{
  "norm_place": "pre",
  "norm_eps": 1e-06,
  "optimizer": "soap_variant",
  "decay_fraction": 0.592,
  "dataset": "wikipedia_en"
}
Each number is 200 + 20 x the weight over the matrix's rms, rounded and kept within 0 to 999. Layers, rows and columns count from 0.

# layer 5 MLP gate, 320x128, rms 0.389, rows 0-108, columns 0-63
220,202,177,199,231,227,208,189,220,192,217,196,199,207,208,235,198,198,252,244,225,191,176,201,197,170,219,193,229,183,161,160,192,210,221,225,188,178,217,198,193,254,239,203,198,218,215,213,207,186,169,200,191,196,215,182,210,213,213,156,202,241,196,224
172,213,185,225,207,219,200,164,167,208,236,192,200,196,226,206,221,194,185,173,190,191,180,207,185,175,214,215,188,220,174,191,172,222,168,222,211,193,235,180,183,243,183,218,209,167,228,199,248,199,185,186,162,207,234,188,173,211,182,217,227,221,192,212
211,216,189,165,185,213,174,164,223,180,186,213,172,181,192,211,225,192,203,164,221,191,166,220,170,218,200,171,208,194,193,230,170,205,187,189,169,174,173,190,228,185,176,211,226,217,185,146,215,204,187,214,219,169,222,197,207,192,217,203,235,187,219,163
190,216,205,226,224,209,158,187,204,170,177,225,218,223,208,201,197,156,185,211,206,207,213,209,193,196,217,240,183,222,209,200,234,202,230,178,204,204,154,167,168,211,233,201,194,205,193,184,202,243,225,234,172,208,189,195,203,179,194,210,182,180,197,219
202,207,194,172,193,186,184,216,211,188,218,195,181,174,192,199,191,179,221,196,147,203,203,201,168,163,203,181,197,210,157,240,160,212,223,236,171,207,196,192,167,224,199,187,222,246,194,225,212,205,220,210,178,179,161,192,216,175,162,205,228,234,187,191
209,195,194,158,197,207,208,202,212,186,190,238,174,197,200,177,182,229,220,188,238,230,209,200,205,215,200,211,194,177,181,200,189,205,204,182,162,190,200,218,221,166,178,199,226,147,214,210,226,193,223,189,217,213,220,216,197,190,186,188,210,229,205,231
221,197,230,243,174,214,228,232,185,160,187,195,206,239,183,248,164,207,218,201,228,213,217,217,158,193,213,224,219,218,218,231,216,184,215,238,177,207,205,182,199,178,200,199,197,205,180,168,160,201,217,196,212,183,242,185,189,180,210,157,212,214,188,194
198,219,221,217,200,220,186,212,236,216,171,203,198,202,215,221,178,218,164,203,186,166,232,156,188,188,214,195,221,196,187,183,203,187,224,220,189,180,207,182,194,206,176,206,177,207,208,198,212,187,207,211,181,180,199,203,208,192,190,193,203,213,205,189
216,196,232,240,164,205,229,192,223,206,196,172,202,167,211,241,204,193,193,169,206,240,212,202,179,204,177,189,198,166,211,209,177,217,157,203,208,190,187,173,219,188,177,266,182,195,204,178,193,213,212,199,181,186,165,182,204,223,193,196,234,188,217,205
209,188,164,180,209,196,187,193,175,231,182,205,215,230,200,202,196,166,199,211,188,213,226,208,174,222,196,200,167,217,221,195,193,206,186,195,157,203,170,176,163,226,190,202,186,195,206,208,192,177,220,193,153,197,181,196,179,194,157,189,212,213,176,184
184,179,207,196,211,203,169,180,203,240,208,184,233,184,213,187,198,199,203,208,245,185,241,245,188,214,215,204,232,203,210,212,188,175,223,208,200,216,199,205,191,211,254,212,221,198,228,229,211,201,176,184,189,187,214,207,180,199,196,188,203,215,219,146
181,197,217,197,205,169,196,192,187,209,178,225,177,193,213,193,169,192,216,217,229,187,160,239,232,190,206,188,192,202,238,176,191,206,188,203,183,179,151,214,178,187,226,218,216,195,203,190,223,185,152,202,212,219,230,198,191,201,196,247,208,201,183,197
212,184,198,204,190,203,187,222,207,156,209,226,188,176,216,202,175,204,200,189,212,201,201,201,218,181,191,192,185,203,169,214,169,224,211,209,187,156,213,196,204,208,214,220,171,185,234,246,177,184,224,194,172,225,226,192,212,207,205,230,233,205,150,169
205,181,202,232,218,128,208,192,207,179,175,226,211,219,225,198,190,188,180,215,203,207,210,231,178,203,172,199,214,186,238,188,219,178,168,188,182,215,174,198,211,169,198,221,192,203,183,198,181,193,202,210,191,226,210,211,213,199,197,192,194,185,192,190
237,193,191,175,185,224,221,206,176,209,184,227,206,224,220,184,212,202,189,178,203,195,211,218,178,146,220,191,208,198,168,157,186,208,182,217,230,193,192,234,152,215,195,190,188,229,205,179,205,211,239,219,227,224,165,137,220,187,167,212,223,182,171,196
210,208,217,187,192,203,258,180,207,159,205,210,216,218,220,177,198,200,203,226,199,210,190,197,185,176,177,167,209,171,192,223,225,194,180,220,193,173,170,155,186,185,183,208,225,204,205,196,194,224,196,213,182,220,188,200,177,186,212,194,194,222,193,161
188,189,185,214,184,212,191,160,209,179,183,221,183,191,181,186,170,201,205,217,218,167,189,193,203,234,214,183,179,205,175,203,195,186,210,216,184,216,202,212,187,195,178,216,179,175,208,179,199,213,172,195,199,210,188,220,178,177,212,182,206,188,173,221
189,226,202,222,194,212,187,194,201,187,190,238,209,179,223,201,199,220,197,234,209,194,212,186,197,182,172,222,168,211,194,189,190,193,234,188,218,179,199,156,190,205,187,178,224,205,219,177,245,194,170,216,195,213,173,214,213,223,168,235,209,199,208,194
235,158,192,181,200,220,180,188,212,213,239,246,214,196,202,197,199,207,201,188,200,204,205,226,202,194,237,225,205,202,178,181,198,192,229,198,192,225,176,212,205,169,191,215,174,210,199,191,241,234,196,206,181,198,205,210,190,206,205,234,197,220,210,192
182,196,223,176,221,200,215,184,181,181,213,229,224,193,212,172,195,213,206,205,205,199,179,203,227,160,197,196,217,201,186,159,216,237,198,163,233,186,153,189,213,180,195,203,224,198,206,157,171,217,186,220,186,155,201,215,232,238,184,189,243,216,206,258
163,210,188,213,199,238,190,247,259,251,182,191,212,178,171,184,190,193,201,202,171,166,212,208,184,210,168,223,170,192,192,170,184,210,177,161,185,242,159,202,171,191,193,197,176,182,173,208,191,206,225,253,231,234,167,209,219,210,211,204,216,211,195,207
198,233,212,224,188,224,189,239,202,206,215,206,189,210,205,212,194,221,201,188,213,214,159,213,195,194,233,184,175,198,204,213,182,193,210,222,195,206,214,185,153,219,197,164,201,206,179,187,178,160,211,235,212,191,204,210,226,180,158,150,216,192,217,158
203,207,206,192,222,208,190,207,213,216,191,217,202,202,226,187,208,204,205,203,178,188,181,168,194,186,181,193,196,209,196,216,199,175,162,210,200,181,202,191,158,164,234,183,184,198,178,232,197,164,193,206,216,215,212,154,213,177,204,173,166,208,187,181
221,194,223,236,192,231,220,226,166,193,206,198,187,186,223,182,213,203,227,179,233,169,245,178,198,192,237,231,209,195,241,160,237,206,208,207,191,192,212,197,202,208,185,217,217,187,173,195,222,194,177,231,199,217,199,197,171,184,233,179,228,192,205,194
220,165,196,188,191,176,208,177,190,225,211,231,209,206,178,184,157,221,215,222,202,182,230,212,198,226,196,166,204,184,192,221,227,223,206,206,234,183,192,201,207,213,242,179,217,195,208,202,180,207,178,231,157,199,196,187,214,191,174,203,247,214,194,175
188,196,189,209,212,176,182,241,165,182,196,176,190,191,206,196,213,185,246,188,202,199,246,244,207,226,190,189,237,157,216,188,202,179,245,218,222,210,176,198,215,194,182,208,134,210,193,180,198,213,200,210,167,236,194,167,182,210,189,212,201,209,191,176
189,202,197,231,198,208,182,173,206,202,212,240,225,199,175,194,184,221,200,237,206,220,203,165,182,146,196,158,185,172,206,195,191,207,164,219,229,197,197,182,210,206,216,206,236,200,196,209,194,164,213,216,197,183,185,203,205,173,212,217,208,206,222,173
204,216,191,170,220,185,185,178,234,199,181,201,211,201,223,220,234,180,216,213,195,182,173,211,177,203,192,225,223,203,204,164,198,263,202,222,189,212,210,219,194,198,201,214,222,183,229,191,181,209,184,210,225,186,202,218,181,202,215,238,246,188,193,195
176,205,195,176,230,199,225,197,208,213,195,214,190,174,185,167,177,223,213,214,211,197,176,210,186,214,221,209,201,180,186,185,188,244,198,177,179,213,177,190,186,211,189,198,235,206,202,180,201,190,196,169,215,183,198,211,201,204,185,222,214,186,195,205
210,172,188,208,196,206,186,210,221,234,183,222,200,183,224,162,215,191,189,193,190,210,217,203,189,193,195,226,227,201,195,207,218,180,233,217,199,200,232,174,185,181,193,223,194,183,243,204,185,202,216,190,197,208,198,164,221,206,200,192,213,171,170,233
182,212,204,185,198,206,200,199,170,205,230,194,186,185,192,214,212,220,208,187,183,184,217,193,191,197,231,229,186,184,181,190,204,216,193,213,217,216,199,170,192,190,183,231,179,209,222,180,200,229,205,197,206,217,205,171,220,214,177,156,170,230,188,226
227,205,182,182,208,203,177,165,130,196,191,209,224,241,238,192,198,178,201,143,191,238,172,207,201,240,200,178,183,181,175,182,155,208,199,219,183,199,173,183,171,216,208,182,200,169,209,223,183,180,186,223,221,207,202,231,242,190,199,190,200,210,222,204
194,177,169,177,219,232,212,195,179,174,160,212,201,227,193,177,234,236,209,222,193,172,187,197,168,201,193,216,195,194,206,234,242,174,209,210,215,180,191,164,211,203,185,239,229,201,176,212,194,236,210,189,188,184,200,178,221,204,165,216,198,202,176,204
182,240,210,204,217,195,173,190,217,210,198,198,217,219,230,207,207,197,201,219,179,177,200,167,193,180,220,170,216,199,209,196,156,190,239,217,194,201,236,182,240,183,194,202,226,209,202,207,218,180,204,221,183,208,185,218,222,199,180,191,190,222,210,174
195,206,205,194,216,239,209,235,212,196,200,214,191,186,185,204,231,205,201,217,207,213,223,189,182,193,202,160,196,195,186,198,223,226,208,214,214,181,194,188,207,242,245,241,209,183,203,194,210,193,210,177,218,219,185,184,221,216,181,199,170,216,193,153
240,210,174,200,228,199,233,205,188,218,214,188,183,168,195,206,222,215,204,189,225,213,197,215,177,197,157,237,194,196,169,185,200,202,204,184,204,201,200,184,196,234,208,160,202,220,187,190,164,182,170,205,191,179,177,223,182,207,166,199,194,194,179,191
209,200,206,205,223,173,198,205,230,193,171,216,234,159,197,187,187,186,230,198,227,181,188,184,200,215,215,245,211,173,167,242,224,202,210,180,175,222,216,202,258,204,195,214,219,144,210,185,221,177,188,237,236,177,180,193,186,216,222,242,206,176,192,182
197,205,199,198,186,204,213,225,173,182,180,219,223,203,191,206,221,163,210,187,234,160,194,193,208,205,204,207,194,184,215,163,200,197,185,205,229,179,179,185,192,215,194,193,202,175,184,240,232,222,208,195,213,187,176,186,194,197,195,200,171,159,214,200
161,175,220,181,198,191,186,225,215,219,205,195,225,225,211,223,195,188,183,201,195,186,169,214,185,195,214,218,212,208,186,190,180,191,223,180,189,234,202,211,179,202,200,168,200,195,204,218,167,197,178,229,172,217,202,181,199,152,235,176,170,226,197,159
184,201,197,197,203,211,249,179,230,208,217,200,183,189,212,211,190,173,215,229,200,173,227,178,175,202,218,162,215,188,171,202,177,233,241,205,229,159,197,206,200,223,249,208,225,176,190,191,196,156,196,233,226,215,236,165,212,202,214,187,220,220,239,173
183,153,208,178,217,189,204,176,183,199,210,205,191,169,194,169,214,235,174,192,198,205,187,215,167,208,193,190,199,207,199,188,194,235,193,195,196,210,197,189,247,202,186,217,160,203,218,186,211,214,168,192,192,195,207,210,180,187,231,241,184,190,226,178
209,195,197,208,192,198,257,210,208,182,205,202,201,174,207,187,187,175,191,182,249,204,194,178,186,235,233,199,191,157,217,213,195,192,221,180,176,216,188,209,192,207,225,232,214,188,192,211,199,187,217,201,209,204,170,193,174,175,168,271,246,210,192,222
217,213,187,200,200,216,201,227,176,218,215,232,218,186,221,194,216,208,201,205,197,227,178,222,210,230,180,202,188,162,177,208,220,219,181,209,206,211,166,196,169,210,189,224,205,183,219,236,203,175,219,211,208,201,205,206,173,182,208,168,187,214,179,181
198,187,195,208,205,196,224,199,161,198,201,239,174,156,164,207,213,196,223,204,222,233,196,168,206,165,177,160,190,159,208,209,220,227,214,189,200,204,192,177,184,203,221,239,199,215,206,171,214,192,177,217,198,208,195,194,221,193,228,222,228,223,212,200
172,175,169,170,221,228,182,227,196,212,214,202,219,228,217,218,205,207,194,203,190,209,202,211,187,210,184,218,195,211,220,207,162,210,190,184,172,183,239,178,215,232,232,204,217,177,159,204,240,208,208,185,226,220,191,172,223,218,220,185,228,219,221,232
197,182,219,213,188,188,181,150,213,205,194,183,208,175,220,214,219,221,207,177,214,187,178,200,229,206,178,172,192,190,208,201,169,195,184,200,219,215,196,191,182,219,207,153,240,219,205,195,201,162,181,169,205,220,215,166,238,196,235,218,205,246,175,218
220,190,208,185,185,171,202,195,223,228,214,195,257,191,196,218,209,218,226,187,219,172,208,154,212,230,189,216,220,197,223,176,200,205,184,213,211,238,205,200,188,204,205,216,209,203,220,220,202,186,203,195,164,213,187,211,188,211,179,176,205,195,199,210
215,147,221,215,187,235,232,207,186,173,221,203,175,224,219,178,207,214,178,190,209,177,189,204,193,189,162,175,221,218,170,191,169,212,206,177,209,208,207,193,183,193,209,247,217,147,217,175,185,195,186,214,198,225,190,207,190,191,175,214,220,249,225,214
195,196,199,213,176,221,215,227,229,167,193,209,186,190,214,177,242,216,219,206,214,166,196,222,187,201,252,224,199,217,208,222,202,193,171,179,203,215,198,183,217,216,207,212,201,238,236,215,224,202,204,166,200,208,195,211,222,180,207,183,196,216,201,236
189,190,234,201,243,213,178,195,222,235,200,208,181,200,193,204,186,208,208,162,202,182,206,180,204,211,211,201,196,220,210,148,201,200,220,217,203,224,170,191,205,235,211,184,222,226,200,184,228,217,217,241,191,196,219,201,180,203,195,222,186,202,199,180
214,196,248,181,178,233,174,176,177,177,199,181,192,172,182,192,219,218,206,199,191,245,192,179,180,191,185,210,224,201,180,245,171,225,215,215,242,174,187,192,209,197,180,205,201,189,211,193,207,191,191,170,193,196,247,159,236,224,200,197,194,197,193,191
190,165,195,216,203,190,179,224,241,208,175,209,181,190,252,163,214,181,202,208,226,223,245,207,201,212,159,167,189,191,205,188,192,232,204,182,231,182,201,247,222,223,209,191,182,237,225,181,196,246,173,184,192,215,194,194,189,181,176,205,206,192,204,227
220,189,178,207,187,218,217,191,187,174,202,173,183,169,178,221,211,196,202,178,232,219,228,192,209,176,202,183,200,164,208,179,207,224,216,203,196,202,187,215,201,201,206,206,205,183,183,198,233,214,197,227,184,201,217,193,214,239,178,172,199,211,204,239
192,228,187,168,192,204,208,226,212,182,198,187,211,228,196,204,165,189,190,181,217,224,202,209,199,206,190,227,230,202,158,200,209,243,189,192,214,222,180,190,195,198,209,147,227,169,186,219,231,196,231,199,232,197,213,210,182,163,201,203,214,198,201,224
192,204,230,188,203,214,214,209,220,212,180,208,213,217,210,186,184,196,205,179,226,198,198,174,208,198,237,208,190,172,184,210,192,226,192,198,200,189,183,200,209,191,178,195,199,156,182,151,191,205,193,196,189,247,227,214,233,221,251,224,194,223,173,193
197,242,151,193,209,173,206,206,189,201,167,214,197,173,206,184,185,191,179,163,220,180,181,189,208,210,190,205,189,185,170,209,164,191,198,176,193,201,213,192,222,199,177,183,216,186,196,177,187,195,194,226,218,164,213,214,220,188,177,230,195,213,174,192
188,200,192,192,225,223,202,200,205,193,187,214,186,169,193,185,201,184,225,211,195,195,217,184,237,255,185,196,207,221,186,167,177,172,204,174,193,198,227,178,194,206,191,175,194,230,202,191,198,191,196,191,212,193,197,167,217,192,218,193,226,211,190,216
209,217,185,205,180,183,205,212,218,178,180,185,211,211,192,186,196,208,204,237,205,232,157,213,205,186,193,195,193,190,224,197,212,175,196,203,182,221,192,217,226,173,184,200,186,180,181,203,175,190,248,198,226,217,222,227,224,167,187,172,217,247,216,196
163,191,182,185,188,232,172,252,174,213,177,171,202,219,191,194,213,230,181,217,230,218,205,200,180,204,204,212,210,205,183,180,201,173,220,198,180,193,214,211,227,226,214,213,164,208,213,204,216,191,174,214,234,205,223,204,173,181,202,207,198,204,197,192
209,197,220,231,192,182,195,203,190,188,200,218,205,202,204,201,219,222,243,205,214,202,225,210,213,174,224,195,191,237,187,209,215,179,190,214,186,224,145,178,238,212,185,207,219,227,162,214,205,221,196,182,174,209,197,226,205,201,202,221,170,182,213,181
209,210,198,203,234,190,216,216,174,186,198,183,215,209,199,194,221,192,199,211,178,173,176,200,219,175,216,174,184,202,194,232,184,211,190,203,196,190,204,201,204,232,207,218,245,221,232,193,212,160,215,228,179,212,176,181,226,211,212,204,227,206,211,217
200,197,209,218,179,198,196,178,191,183,219,203,209,194,213,198,219,193,196,210,204,215,193,214,226,197,212,205,198,220,208,205,219,185,186,205,224,160,171,176,188,201,182,224,183,199,167,218,226,212,197,181,155,220,222,215,201,205,214,228,219,181,188,194
231,257,199,182,222,185,188,210,208,205,209,213,190,242,180,188,211,162,241,189,200,201,214,225,201,217,182,190,181,195,206,183,217,225,221,219,210,190,209,184,205,230,206,183,202,207,185,193,189,196,171,218,202,188,226,222,184,192,205,172,204,216,198,207
188,187,171,224,218,176,182,186,210,208,192,215,220,196,216,205,202,210,186,171,209,202,182,197,198,218,168,181,160,170,169,214,212,177,188,234,223,189,174,212,180,203,224,179,192,203,207,234,179,182,172,230,180,207,174,205,203,195,175,182,178,187,220,211
204,211,188,216,197,207,206,218,210,197,199,189,201,212,237,241,187,219,220,209,215,208,224,232,233,216,177,217,218,178,247,193,176,198,222,218,221,201,193,198,231,184,160,175,218,194,179,189,191,218,193,224,180,235,167,182,268,196,190,219,190,200,205,171
239,216,174,168,192,185,231,233,200,174,184,226,215,241,194,226,187,198,186,233,213,216,185,163,221,213,182,171,163,188,203,207,222,211,190,206,199,194,212,225,207,203,226,203,169,181,169,196,191,194,243,184,216,186,204,208,172,180,166,226,190,186,192,224
205,222,210,194,185,195,216,179,187,232,149,179,223,200,200,222,207,214,222,180,193,196,176,193,205,218,213,237,198,229,172,159,177,163,213,201,159,184,181,185,224,202,177,173,172,196,241,205,224,183,212,219,224,190,207,234,209,176,166,230,116,161,186,162
206,197,213,180,189,193,190,229,187,217,218,211,195,164,203,193,221,195,207,195,200,203,175,229,203,188,194,172,240,182,207,194,226,203,199,211,227,172,180,193,222,182,168,222,214,213,179,191,191,162,221,211,197,217,203,195,175,212,190,198,197,184,225,196
199,201,235,178,218,180,202,173,161,186,184,180,217,185,226,197,221,192,199,224,195,172,160,235,201,188,205,192,203,180,172,189,204,203,212,193,208,195,178,183,211,192,219,231,204,192,178,245,203,218,164,207,223,204,233,156,188,171,180,211,198,195,202,189
214,212,231,220,212,207,157,202,180,190,183,220,211,192,225,204,200,181,217,178,226,190,228,186,186,189,184,201,231,204,217,200,240,191,207,213,205,187,167,241,192,203,206,208,201,195,184,230,204,168,228,247,244,187,197,199,202,173,170,160,206,192,197,202
236,183,169,217,190,226,221,178,221,189,165,188,214,190,253,218,168,187,201,213,219,228,194,210,211,179,175,219,194,222,174,197,216,217,169,223,202,171,191,239,186,220,222,223,232,157,237,197,244,162,183,189,241,198,172,170,199,206,193,222,217,179,189,207
201,207,170,182,184,203,209,191,199,171,213,234,221,211,201,209,195,173,228,215,174,213,215,220,172,173,164,201,185,159,188,215,143,224,192,202,169,187,211,188,187,202,178,205,217,205,211,210,190,177,205,213,204,176,206,201,199,202,178,180,252,206,220,183
204,204,187,207,251,232,220,180,168,194,187,192,178,184,223,210,161,170,196,201,180,199,218,213,199,201,197,184,227,195,207,184,193,210,179,230,164,218,188,177,209,191,198,210,181,185,175,197,183,201,173,205,219,196,224,163,204,179,225,215,220,203,158,173
219,234,159,234,198,185,181,230,219,205,173,195,192,191,213,166,181,234,207,208,192,201,204,205,232,217,194,195,189,200,193,206,215,179,200,212,229,190,193,197,238,173,191,240,211,200,196,209,185,221,165,210,239,209,212,166,165,209,188,218,208,209,202,187
192,201,175,218,214,199,223,236,186,197,214,191,198,202,173,176,206,189,211,193,183,220,239,188,174,212,203,206,180,190,222,187,228,221,204,180,153,218,174,212,191,206,156,205,209,200,185,191,184,206,235,189,168,207,193,234,214,222,201,210,240,192,244,181
199,180,227,202,221,190,191,223,208,191,179,213,182,240,176,200,176,184,208,192,228,173,210,199,180,178,181,224,195,197,193,181,194,212,224,186,198,197,193,197,234,208,193,199,195,240,223,187,218,187,220,205,210,194,215,179,183,201,236,195,187,203,198,181
207,223,205,202,217,212,194,186,186,191,191,214,221,201,218,190,193,211,235,175,178,236,242,177,195,230,209,206,242,173,193,198,237,190,192,201,203,234,193,209,197,207,234,217,201,192,231,208,185,193,156,239,197,171,190,181,193,227,206,193,218,185,221,203
170,204,232,174,233,210,203,213,183,215,203,191,190,198,236,213,155,185,191,207,201,208,219,172,167,238,196,170,222,192,182,191,183,207,181,187,192,177,205,179,207,219,161,157,142,216,197,196,212,235,157,178,206,205,190,182,218,182,209,206,201,207,239,204
226,184,189,195,228,214,198,201,188,189,212,213,173,253,172,205,212,186,176,214,205,207,205,164,188,212,183,202,214,214,189,192,204,205,221,212,208,164,165,252,205,220,215,171,163,169,228,189,245,197,180,198,211,212,208,218,203,213,187,191,182,201,205,225
205,213,208,194,227,220,212,226,209,195,218,166,182,182,186,228,175,172,215,187,187,191,195,194,230,189,208,196,197,211,207,250,219,185,203,187,216,208,160,181,186,222,190,194,216,219,218,192,183,204,184,192,200,200,190,224,179,209,202,173,205,185,199,173
200,193,163,202,229,195,185,167,195,228,202,228,199,200,208,209,197,223,196,198,170,210,184,216,206,175,218,184,234,213,198,199,234,188,207,197,202,193,168,218,208,164,223,204,230,199,211,185,202,228,185,196,181,188,214,198,236,200,182,206,217,206,255,195
208,170,180,213,199,196,205,207,198,213,167,183,205,191,210,209,210,198,199,185,212,210,207,184,218,203,232,187,187,204,182,189,206,207,208,219,191,183,184,225,179,207,209,187,195,172,208,177,186,192,199,200,209,216,200,178,215,163,202,173,214,157,195,203
222,213,235,209,185,182,198,178,196,194,196,226,215,225,232,203,200,160,172,210,215,203,227,149,174,214,202,226,196,183,184,216,225,200,188,215,217,223,179,192,151,241,210,219,203,183,184,205,222,218,207,206,199,198,179,184,220,190,191,231,206,166,175,212
176,167,211,174,195,226,165,187,210,211,215,196,225,196,245,187,214,203,202,221,173,223,211,179,224,240,201,184,157,237,181,250,167,190,218,183,189,187,211,223,230,213,195,192,202,218,191,195,174,181,226,182,202,169,212,232,231,189,170,159,189,213,221,199
194,172,194,215,175,196,226,195,217,191,198,208,206,189,173,155,195,211,233,224,216,201,212,191,217,200,171,207,186,205,202,205,201,226,228,180,228,176,205,174,216,222,224,190,167,195,202,173,223,189,197,179,193,194,201,208,184,219,157,187,213,191,195,206
245,182,212,185,205,143,184,190,178,199,182,232,191,203,171,181,203,201,204,198,193,207,179,173,140,182,181,226,180,184,195,239,202,211,163,219,228,165,206,188,181,216,201,228,191,196,220,210,186,202,197,197,210,198,237,173,235,193,203,200,181,208,189,227
171,187,165,209,201,203,181,205,212,183,212,209,183,179,190,225,160,226,207,223,204,194,194,188,184,239,213,162,209,182,200,207,173,218,217,188,182,217,203,214,188,179,186,180,175,224,196,197,178,183,216,201,213,220,192,183,192,188,191,186,209,228,221,217
230,195,206,210,201,220,224,194,201,176,176,234,192,210,222,214,197,183,223,206,213,177,189,215,162,238,238,218,235,212,162,169,186,191,164,207,213,194,246,216,217,207,227,249,225,192,205,211,163,203,195,194,210,197,216,218,182,182,191,222,171,224,182,186
199,204,204,241,194,200,196,206,210,202,189,184,191,193,199,187,178,167,163,206,193,212,216,205,241,196,236,235,216,170,197,193,199,206,175,183,192,212,210,176,211,221,174,207,238,184,200,235,213,226,186,198,171,235,216,197,265,254,224,218,194,218,192,208
170,181,174,192,188,174,181,209,188,207,226,206,221,164,209,204,232,182,192,217,217,200,221,272,171,180,190,170,203,192,225,211,184,219,211,192,217,219,173,197,177,236,213,212,200,178,215,210,205,191,230,217,164,219,184,198,215,171,224,220,214,158,194,220
215,180,199,199,219,226,185,173,205,186,192,183,189,192,222,190,240,214,163,195,245,195,216,198,172,168,226,256,194,205,178,219,215,209,201,193,192,223,192,191,205,237,201,202,216,183,246,216,211,175,231,190,205,190,211,221,230,215,220,223,187,213,182,201
230,185,203,211,193,194,211,166,215,195,205,216,199,212,195,194,207,176,182,219,195,213,198,179,171,196,187,221,197,226,179,217,193,176,189,227,190,230,142,175,221,196,207,219,215,207,192,190,188,216,194,187,199,206,159,240,187,185,192,182,233,220,175,208
208,232,176,193,159,185,207,215,189,181,189,173,196,185,227,202,201,202,172,213,200,183,194,205,190,222,195,191,217,191,207,200,198,212,199,198,218,215,202,215,202,173,217,227,201,188,209,208,225,213,215,215,202,233,190,192,158,199,189,214,205,207,217,207
201,202,194,229,229,205,181,169,205,204,194,199,264,197,247,176,147,206,201,163,196,168,217,203,249,204,184,210,206,216,195,255,195,189,197,224,190,193,173,205,234,221,166,217,194,191,239,182,189,178,191,168,203,198,221,169,233,220,178,200,190,186,194,208
209,197,184,177,180,191,180,207,145,235,165,177,181,194,232,174,185,195,219,187,189,192,200,173,181,211,182,179,240,222,225,208,203,204,194,198,236,189,195,205,202,163,244,233,198,236,186,219,192,201,171,217,201,209,193,164,186,181,208,197,194,200,159,169
205,222,168,243,188,170,170,196,213,200,223,204,206,239,216,163,178,174,205,174,184,188,190,170,191,202,217,172,195,161,192,172,230,193,170,219,177,211,204,173,181,193,225,217,211,187,230,193,194,184,173,212,185,184,211,187,192,194,176,200,199,210,169,185
217,196,192,218,213,169,204,222,139,201,199,226,172,195,201,184,218,236,197,194,199,173,207,231,190,207,229,206,221,191,224,177,187,216,192,242,231,199,179,207,202,194,206,186,212,210,211,207,190,237,183,195,187,158,193,201,198,176,179,203,186,196,183,213
203,217,187,188,187,177,189,205,181,201,145,216,187,202,170,206,188,189,161,196,238,228,199,229,208,212,187,184,220,221,202,190,221,134,218,199,175,202,239,194,195,210,192,225,205,180,181,210,206,193,212,192,214,236,216,212,181,220,188,197,211,196,170,176
191,171,183,191,202,250,214,205,214,178,208,153,212,186,196,199,217,215,184,207,189,205,212,191,171,219,238,201,237,219,166,190,185,179,230,199,185,202,208,179,219,185,198,227,187,188,206,215,230,194,188,217,205,216,212,226,191,193,217,191,218,230,228,189
244,191,198,192,234,232,189,220,187,219,243,185,191,213,219,198,223,217,206,190,177,210,191,211,210,224,217,198,200,193,201,173,244,221,213,214,204,186,174,201,213,222,200,206,210,203,217,175,175,170,182,188,180,214,188,206,159,157,160,185,210,200,206,182
206,221,186,247,180,195,201,214,210,201,187,201,195,194,215,199,191,205,187,230,201,192,203,203,192,198,208,180,246,215,194,196,197,176,205,195,208,212,193,175,178,201,206,209,248,215,220,164,182,194,181,207,215,215,216,183,226,165,212,215,199,207,185,197
219,228,221,222,190,184,213,217,213,183,207,208,212,235,194,195,179,218,210,200,196,195,185,221,177,186,201,206,201,196,174,221,192,213,181,205,174,191,187,202,167,205,246,212,192,174,232,184,188,210,193,176,212,208,213,158,190,199,195,184,180,218,199,182
210,235,210,172,207,190,210,191,231,191,186,165,199,209,227,193,184,173,195,223,193,195,204,196,241,222,198,171,206,214,175,184,199,211,217,193,179,201,194,179,242,183,173,199,231,231,195,224,220,181,224,206,217,134,204,199,195,170,203,174,223,217,217,206
195,183,238,178,212,170,191,241,193,186,174,210,223,187,214,166,200,200,196,220,191,230,189,218,207,189,184,190,202,229,179,206,163,227,206,198,192,200,176,228,143,210,222,217,231,176,187,210,198,216,192,193,181,195,203,209,176,194,180,198,223,223,183,180
174,198,211,219,199,190,208,224,180,159,207,230,231,196,201,200,219,233,200,191,244,213,172,168,229,173,231,189,197,205,198,223,205,235,216,204,198,165,210,207,209,215,197,165,221,256,225,189,226,180,176,247,178,168,202,194,233,198,191,207,226,197,194,196
198,180,194,189,202,179,191,223,185,174,157,180,206,186,187,232,188,240,192,229,180,225,188,238,196,217,198,192,193,161,173,212,186,196,179,224,217,224,239,185,158,203,225,192,158,194,208,211,214,161,196,218,197,192,220,198,216,201,201,251,193,205,195,167
194,204,211,218,219,203,189,243,206,205,220,170,179,173,195,220,217,175,177,197,186,213,171,177,196,199,227,193,210,244,175,196,206,201,178,228,190,200,140,188,244,219,182,168,197,198,221,211,212,209,170,210,175,190,223,201,190,203,197,201,196,213,196,197
206,202,195,209,197,203,211,200,189,184,219,211,231,214,182,235,201,224,195,203,236,195,152,202,222,199,178,196,218,187,174,217,238,203,220,205,234,196,189,205,194,172,211,193,195,205,213,204,194,190,198,197,203,169,186,183,174,189,186,175,224,211,212,211
206,179,186,213,201,198,175,200,208,193,181,184,217,184,196,230,193,205,194,211,205,200,221,182,233,203,201,200,182,176,198,219,185,213,198,187,209,217,205,193,220,190,213,198,224,191,221,194,205,193,162,221,245,196,161,200,208,197,189,191,223,244,189,188